From a checkpoint of a small transformer trained on Wikipedia.
Architecture: LayerNorm before each block, rotary positions.
Each number is 128 + 32 x the weight over the matrix's rms, rounded and kept within 0 to 255. Layers, rows and columns count from 0. Numbers have three digits each.

# up: layer 8 MLP up, 2304x576, rms 0.127, rows 1791-1822, columns 288-383
# down: layer 8 MLP down (transposed), 2304x576, rms 0.124, rows 1791-1822, columns 288-383
up1791:120172162112220039091119128155075146108079117090165166148153154122146130125097092166118125118134093122120152159111124106132115159189139119089139147097098066115164082184135105082149126114116143185063122154110198136108189071116124161135102150090087149125180112103127158143149141225099129111
down1791:087174137110171151126118117123118126084167170099100104157163107120078150134088077068125119099079123147157136098064120125140044108107115082064165051146120131171144135173087100139124149136127102141122085113113086088149146106136105079072082189141148185084178151137111142103107142144079133080
up1792:129150118176114128093113152100083110096101137127119038182116069124137105146132081157076143090125095191098092116106112087096140128101114103131154111126104157078124087130103114084125111134113119101131115098134124190153144135134085183086125091098090156160117157121159128136113118113145121098
down1792:155117134066072095100138144122069145176127129118148170083178097184145085110143146152130114119129157138162093104112115145118108107108165151172107088088131130064127096131159124123162159117137082188114129162145084095155149121123183083137130099116181092128129116136094061133078171115085072194
up1793:165154154105176125126166137131143139123129070101122082167137120154159106127123133139125130162121083153214180127108128156128096156136136139157118096117147170155075135097166126182125148124215094116116175169108141131103145044140135178126166111209159168138101149125098125109115098109057144076
down1793:191214132099103193157122055122129126160126136050109109147154088114153137108103072114104130223177124101148160103113135145094108092130108133176159089154134141082073126139139108124122153127130105154096124199112090114145164100109130157103159079110140102116206194136124104114133062146097083066
up1794:150074101090175107131175163104125141121138106149137148129177083140091095150131168158148171091157100155094094165162124144094174065085151163130127125115102174069119142111151088106157100159139133154170190172105066065161167123129112095113103124148153118172129087103164122182117176096078097138
down1794:088147091118173062108122151174084107152151196164099074155145164128164093160180124079147092081138137130153093113082156127122100050159144125212184135098147131119109111188173146117157188159183126181076102154130116109127110123043107127166144134110128076118119111224135147144105175093141104173
up1795:121151123105103119122147131118115141191220163153129153153146137125120160167156114122112130126098133150093168058122123140079129125107060154139171121043137132112129090128061133112138086139122117137131134165118213077041142095151118086100107100136124142090101120092111166107083133151124162185
down1795:152127101103081084131136081173142065164055196168125128120161082131163164137121151107128138168126076141137153130119146153116144160138094169125129128096086162161105140090124129114121113107164123150158126089092116109099138109115083150172120161126133111152118098132156186111089107124140215033
up1796:123119140138147131105102110126081107124111124136071120139146170107128124137156040152115146154159128129143141167124118096138122088084111087099185146128112184153117197120154140162076112120108167164114077118079106074154151092106130104113133154093132068084114135099122164107132159185163144171
down1796:091144155044140104103097127096113145114124088101124134089100139144145134135150094130081110137181150136123104111124113108112124097113156138127180102189158133080140150143149083139193089093110120135109160101110067182106175084077126091115148210103085126102168146125117137130125153142154192116
up1797:130116179163130108129190080148089176143104123078057058086145086140133131084141118096134108135069169116063144112121085132126130143150145090124087146111144132132081077127166197153133107108091108109129149095150153098079118117097168140135129139140132147137117134066126170041106120135107114133
down1797:120098116107124045137137105126086184077112107067147087098105109073088153114149155152091096133099116099153143092124093157143094109125145145152111099140179133093128169141126067155158107101150080122151082165131160165087112178092173096143136168112136140159139161127163156112153126117153155086
up1798:111110111124145055104128184159091101116090105129130112136107117080163073134140114150124147124119192176078110148141117147121172181124094120133091151143092110122178146131153143090116108124091105178105152112154159092173155119153089085134074171142166118118128105094107132148150120152173132130
down1798:166113165129186176128082133075118160160100115141129084056108123106128125159140165149116166085093124035091135169156093108073140165153159116111139176116178093095148153101155061158124126198153102121172106162105122086139104193132098124108162127131125117131146076108132130150125141115146142136
up1799:091094059130105108127095185108100104127130081141112093131098178121087089166159106126111099154095110141114093111098127116181116084143089102147101147141162162105066128187148105148136109116130158173104158184174151047120086185117129176158109165121132150072098096152123115148173110128085139129
down1799:135131083185103144134174128148108085129164085110140096092090087162085145164132058140101227165131042096178131122112114080160138190138083171127140097121141144097145159152125051095156070091093077196083125087127092093087122180147145107133100178072176136084102198095160105117099153132146132099
up1800:127104089114248111132113120140149076151122165113102126128095174136153143090143110092181176100132059130061115130121089134110090102111080147100161123114131129162161086115108176114121107135125105067124161184180163153134151103149143099126162105093147160162175149158116192104137098170116127113
down1800:098193132096114154167095187099184125205118122112102134150088158139168140127187078107199152061156134102108121094151110103146093225100097178141105137106152150110170078147104146169133152185136132128131204162138118105114122071135114119125120113076166121139118096069129081065114090154148192127
up1801:155164113148155132253188155087185133063119134146116133076149109108077102168145133160080136138115130042148144116144117134160125133100105148133094162146110173180086130078106123096147059113112079067110087139104148085119152135132128109110138112155097149071157098137205077166156167165112130097
down1801:115173134152145138152170137023199174147112050130106110142103136101122123094129139113156066147134107109135127112158102141129143158130157076077146133166139152133056191114120156120192102171128111164087091147128128116107105142100079170138075109164129111158139182149124121150115104176147131140
up1802:150127113079148095110137148134118100137139170127122120156085170103124136141146117146085126150101209142110118122154111070129119125150128130176127130108143109126083100108161129163148136117168145130093072097131102066180176127128212141121181093129129159120165102146137140090078165147093113121
down1802:170129091131130099133122093090114053173123141115099098108105116122144110145182117136146123103111086169088058161152091120137123104084040102143070076137153115156120192110128185193157142126157146165108098192127147130121158151144126199129126119054119122117129099117106154139120068116201072155
up1803:156118146111106148081091198127148139160102097099204137194150101066157136106155124083097103149074143101125089107120149088104170130131096194102128088084168112127147142130126126098165112150159107143135121121121174157116128153114120072117196091160087147101123103144133121146140143147137234194
down1803:118089101195146136111120188119150206204105082129171143132124067112100141112140126122191093175159120131077064088088080118154142109164134118150162137084127147154146125076142123166127090177115151087138098090146116121185111107091111164145151160168108167110130109119206101196139071144130108107
up1804:156127104123195113131059119140198161079133142106131141119079130114133108123173174074114119106153133126149160156104089098128197112159073142149065079169138102105181099143151191087134127091166132150101102093106122138122176100203125105107103162122126074138129110083125168186143079124185144128
down1804:146169126134148128102118121098128123196132121123127057128092126080115137079119136123084080141169147190120099170097106141117158134138110143162149146153116118081127081147107163108110118067137135163061109113148164100099110097156082194102118181080114125133127129157136141122103153146158176161
up1805:157170128099062151116143100112115154142103178145210133118184097057131168087091139125135133103102063059107147081155142133167154108219120174074127199114080107129115222114123141135118168112086111109132121145128161025208135170088142092217125104165096152152115104164145141126143087149096121095
down1805:119146115169126117117173130166125082069170147127179136213151136091217157147089108139111132132117156100050108166167192123123156090142097117137141106062138102055117184142159120103185153122165203139068130116122179102112127118107156134128136154065171110160132118161089132085074126121076163132
up1806:130064175145089157105082113135141138136086168154142101043128108176064139134117155096095122101055130114094074123135166180112142144111146173115178126086147116098117135148039069161143079148124157119175111093082107078105087162134085061102142134231157151149125078106153157164093134117137116159
down1806:165099107179122150130090125151090110153125199152178086148158148111129113071173123092137111142137102051103110145146070140143141185153163075117112133192149126157132137101151092199090133199115139089112080077188106120166146159111080187138182152141108174159088153155148101084149130152080144121
up1807:099142106043113129084161088156109115104148057097113112127188202078098110122127103127119126179121050060103111149150137190132163065135141155128167138098169106127103178147146168126113170091117080109148160151114086148099173098087165182173149133152137143103168132156147142119160081135135067186
down1807:154138159117189123160155142125128106139093149144160149099113147111112163083138146183144137085122180122133078191156106127150172084159113134132146093100148066212121152074138111133126150161186076132157129149114131147184186134115107122195158136116149160117113090124093066157116086109094187124
up1808:124075132135052134148124122157157120153105175118132129105159077097151179181119143154151141151127138178127114104153122233125122121137148114083129131099123150112149139120102110172124153172128111204046145129202097128122153099110145106132200120110131131117155185141143160127112100090091169109
down1808:088113117121176135099163128174100116104174123091149117118139140168124126127117069173111180146167108136112116110148144075112108109127146096123127095125122130120143107041187194059152149114107148115144075095118084111156170098147116174129152086129064108154172198141107107159140130125098165177
up1809:160117136133188174136122092116133163063110101142116089088135137147100172209082106132064115139184146096123121150106113090085088114094109096062141189115117133079087150143112158150136073160092162145184076117160112100151137155098133139114107159094177101099097109118184185110153143130083110123
down1809:111131135174114096160147123179142064156141124163097163106068091158139161153140110161126135084130152145127087085147097148130099083133133125178129171106154102160118135149129124092110185129166109148135162150183155131108108130169138113129127085144101126098144141202087142121166157155115152111
up1810:096040084151149101125119173156169190136127156142156136154102137136144101169156110042165150153090126130089182199131151142078081106106121180171115170095153111093102110101063105170181141128122105141063133162098147137072118155131146151117173052106129163074123139138113155101128128137095171087
down1810:121116117113086100133099158121131112182168154166120094145170144128141064093125094139174128127094155085173072085084112094121191051112080120156155079136121144193145109144144169146123107154083100134166113108106118123113130149164127148144167188101168118112139079107123143148121184071120066083
up1811:111171114166174135102152140156110061132115221110128120138155148126134142135162152131169137129154121112137110141121155131140137121165111123156119090118172123094111066082122141115058147142096126165161094156072113110124124122123125108105124120138136115063171149114141187077128067095118099218
down1811:117123129057126141076120169102126187154125190159096113116137194122128137122128107162123112139164112150135115116060141111119136087098113139111182111111129097120091109141122112111181107130142086110122157117143079130061146130157118124131125063197117124119141142056104201132152144142160119113
up1812:131109149181150094104161058139070148119144110120180112137125098121170081112142087205120150176100096111123153153131139128147146123158149146132163113069137125148213093172110148142094125115105135103178135123128127127120136140134124118123108151098160130129190150115147160155080180173095154146
down1812:113149156197142183179157067100136136122180118123103094181158088184173137193156100148147140126131145111117170129094129114139112149138113138106042174150156167110174138137082186154121090118114170153104098159115114169108130064145162164203096086101103178132139167171116105117120106120147149126
up1813:100120096096113140127119128138151108154199137114121137133137130154084105129102141084178138109155133109090169113087156140126117103149128117177175136134118147124123123165120109103141063117140142119108143124082096155132138163125107143115160137147122166142154090129127187140086154110106127158
down1813:114163144118127181112126189144099106105074126115090130140138129226120154111093155180122132113113151142127118095182083140093187103133100133120083109102150136160111130139089141160201137107135123108102159092138121137123120144135122147148127108167152144160135169138105107084119078086137131110
up1814:124103091088106155106150094106169114118104209102100139107132122098109090134112102155086162141121149106081076144101100094128157061160134150135160104117094105110104118182124084122071157126107154145156119128114160116140124170119111116213136185143146104120159179089148092143130123193128106156
down1814:117136177129159084085148135184084163109101142135125129155094151142067117202151159125111126168112141099119124128131140200104123114128087145070201142102157081126126178091093052196109086170179173123129161120150072168126090058124135180113111196175127102088088144116177161165142158080115130089
up1815:100162138097146118124178115107128140153141144167062164102124158154156128078172142123095101112073098185170156106158189157129180110131170110095115180119120146112121142107134148126087117152136143134184120133177107115148115164099174150143092141115141067142154143156124200139087129138173116163
down1815:110129143122177122168105142172171104156120151149098112176173110092139090118159133101106136098074132046118101101065147160143127103138132145124149056103156119138116106164119148148074054114113180047042122134122128119156151167138162119135061191131146142143079083106111093129108134109090075132
up1816:111162163100146127108150116171134098205074103140150092101090079098198136129143193068145122105128134106118151166160126143071120146091114126103131150141158111109126186138099122096061137090104162149047139149182105101131195127210090123159168151098172138090134118149147182084108219169156139143
down1816:211133091046173090162176100113156144080169142188116121120116104142102195098131139149190148150085118100119156174126163140129171077144188144092111163181107095157188157139106169124070152111112087190159115113117082059077136122180087165107069137160157131073076134096090156075084196100114176111
up1817:082088150167168097140143152140167100129157166056113151147108112191118153095136096114128120145125087130066167110106157127164150078083108106161092155068072120165100124143110210126152099181138106146103185151099132121105112163138112135094177113176170138116102164166120078137103162113142066147
down1817:153123076152074123154095156107161160057142121127131138029096158107138107153127099144076088125128108116049211146111196112135169107173161119129160054143132117066169139167120126149105153100150137125043076130152155138105147142163110195155137148122150098153131115163156106125082128072125091133
up1818:094112125139167165154176100152112101122128154087169162105094119148148104068067063082173083125075154139163150114117136183128117112132079123173164146086164106111147022170106141080132131164114188129088075152146141172114130089082075099069121111110180159107104160100096142140123136175088149070
down1818:157116099104131131128117056125101110089126105141118113181093146107164149116097102136128166124130123118151169076173085142162117106168131110111121147089124128135147085110101070115145146154088159097158097168101156154093110151170130150092172134108114067083147137120146084130125134072169137159
up1819:135176131094167183148168140201104126064182153121067140113107169121104089160136129118143131133066111157080143143127181149175141123107098091109194156116102130055114108124093157177162090145132124126141129132156117085112150095110130094139130136124151121099155115091199148199111105168099135135
down1819:148137173129151105135096134127132122096146167150048117113142112113113069131172175156076138100075104161117091119110139156114108149129110111088157130096132097134110121131166105127170151176179104104148125100121153109150145183096099127154149133157139134145131113125154168143118113148122122138
up1820:093101130166108147159096126135114095087158158126123155096094100148099165137117200118098104184139113079135150132161086084120149128158142144106154077144175076200123113081104154095115107120081134115015085067092080093181132102116110147091126105167127119096155189058092156153194110101126175114
down1820:125153109134123150108090123139160143146086139156083120151086139082193145093156127179077100101144181129085143147125093149120143134115097182100150164105084163146098096167133155104088174123127153162120145129105112163080144197105126127133142183132120070109044124138112136096118255139114101077
up1821:153175092095130104153147122093130086147110127146121154168199110092157118115179116130158138160107151112109164100165096136169161165153177139122111120071172141112150114092102089137101092180152098060120112118153140176092135174203102124047131163141119109092193080109114119170162166088108126137
down1821:126126107149130190158149130129137119196137143148158221105171099160150075132111117108180163121110176091150144106111087080174142158143158163147082116101171131150143110061146109146110176092106104060147113050119113105130078167137143134163151118133136082116110186099110180134159090097055131162
up1822:174059166100136113121097158108128146112121215188142114123124171133096095141139073144112115133156118081097159058189149108222155067103103094112188143128168156100182084095115131131081093145177122097122163136146164115070125128160139114118162085185104127083090155157165137150147130117097127119
down1822:093107127127100129097122092132132140105150146125137149135054182158090100133205148110193117158143157137151125110108101153092140153116125127148097130066042095146174039106111132135107085138111089078143167154087091077125149058095098128172172116114130172168144133082080079152137122139087036085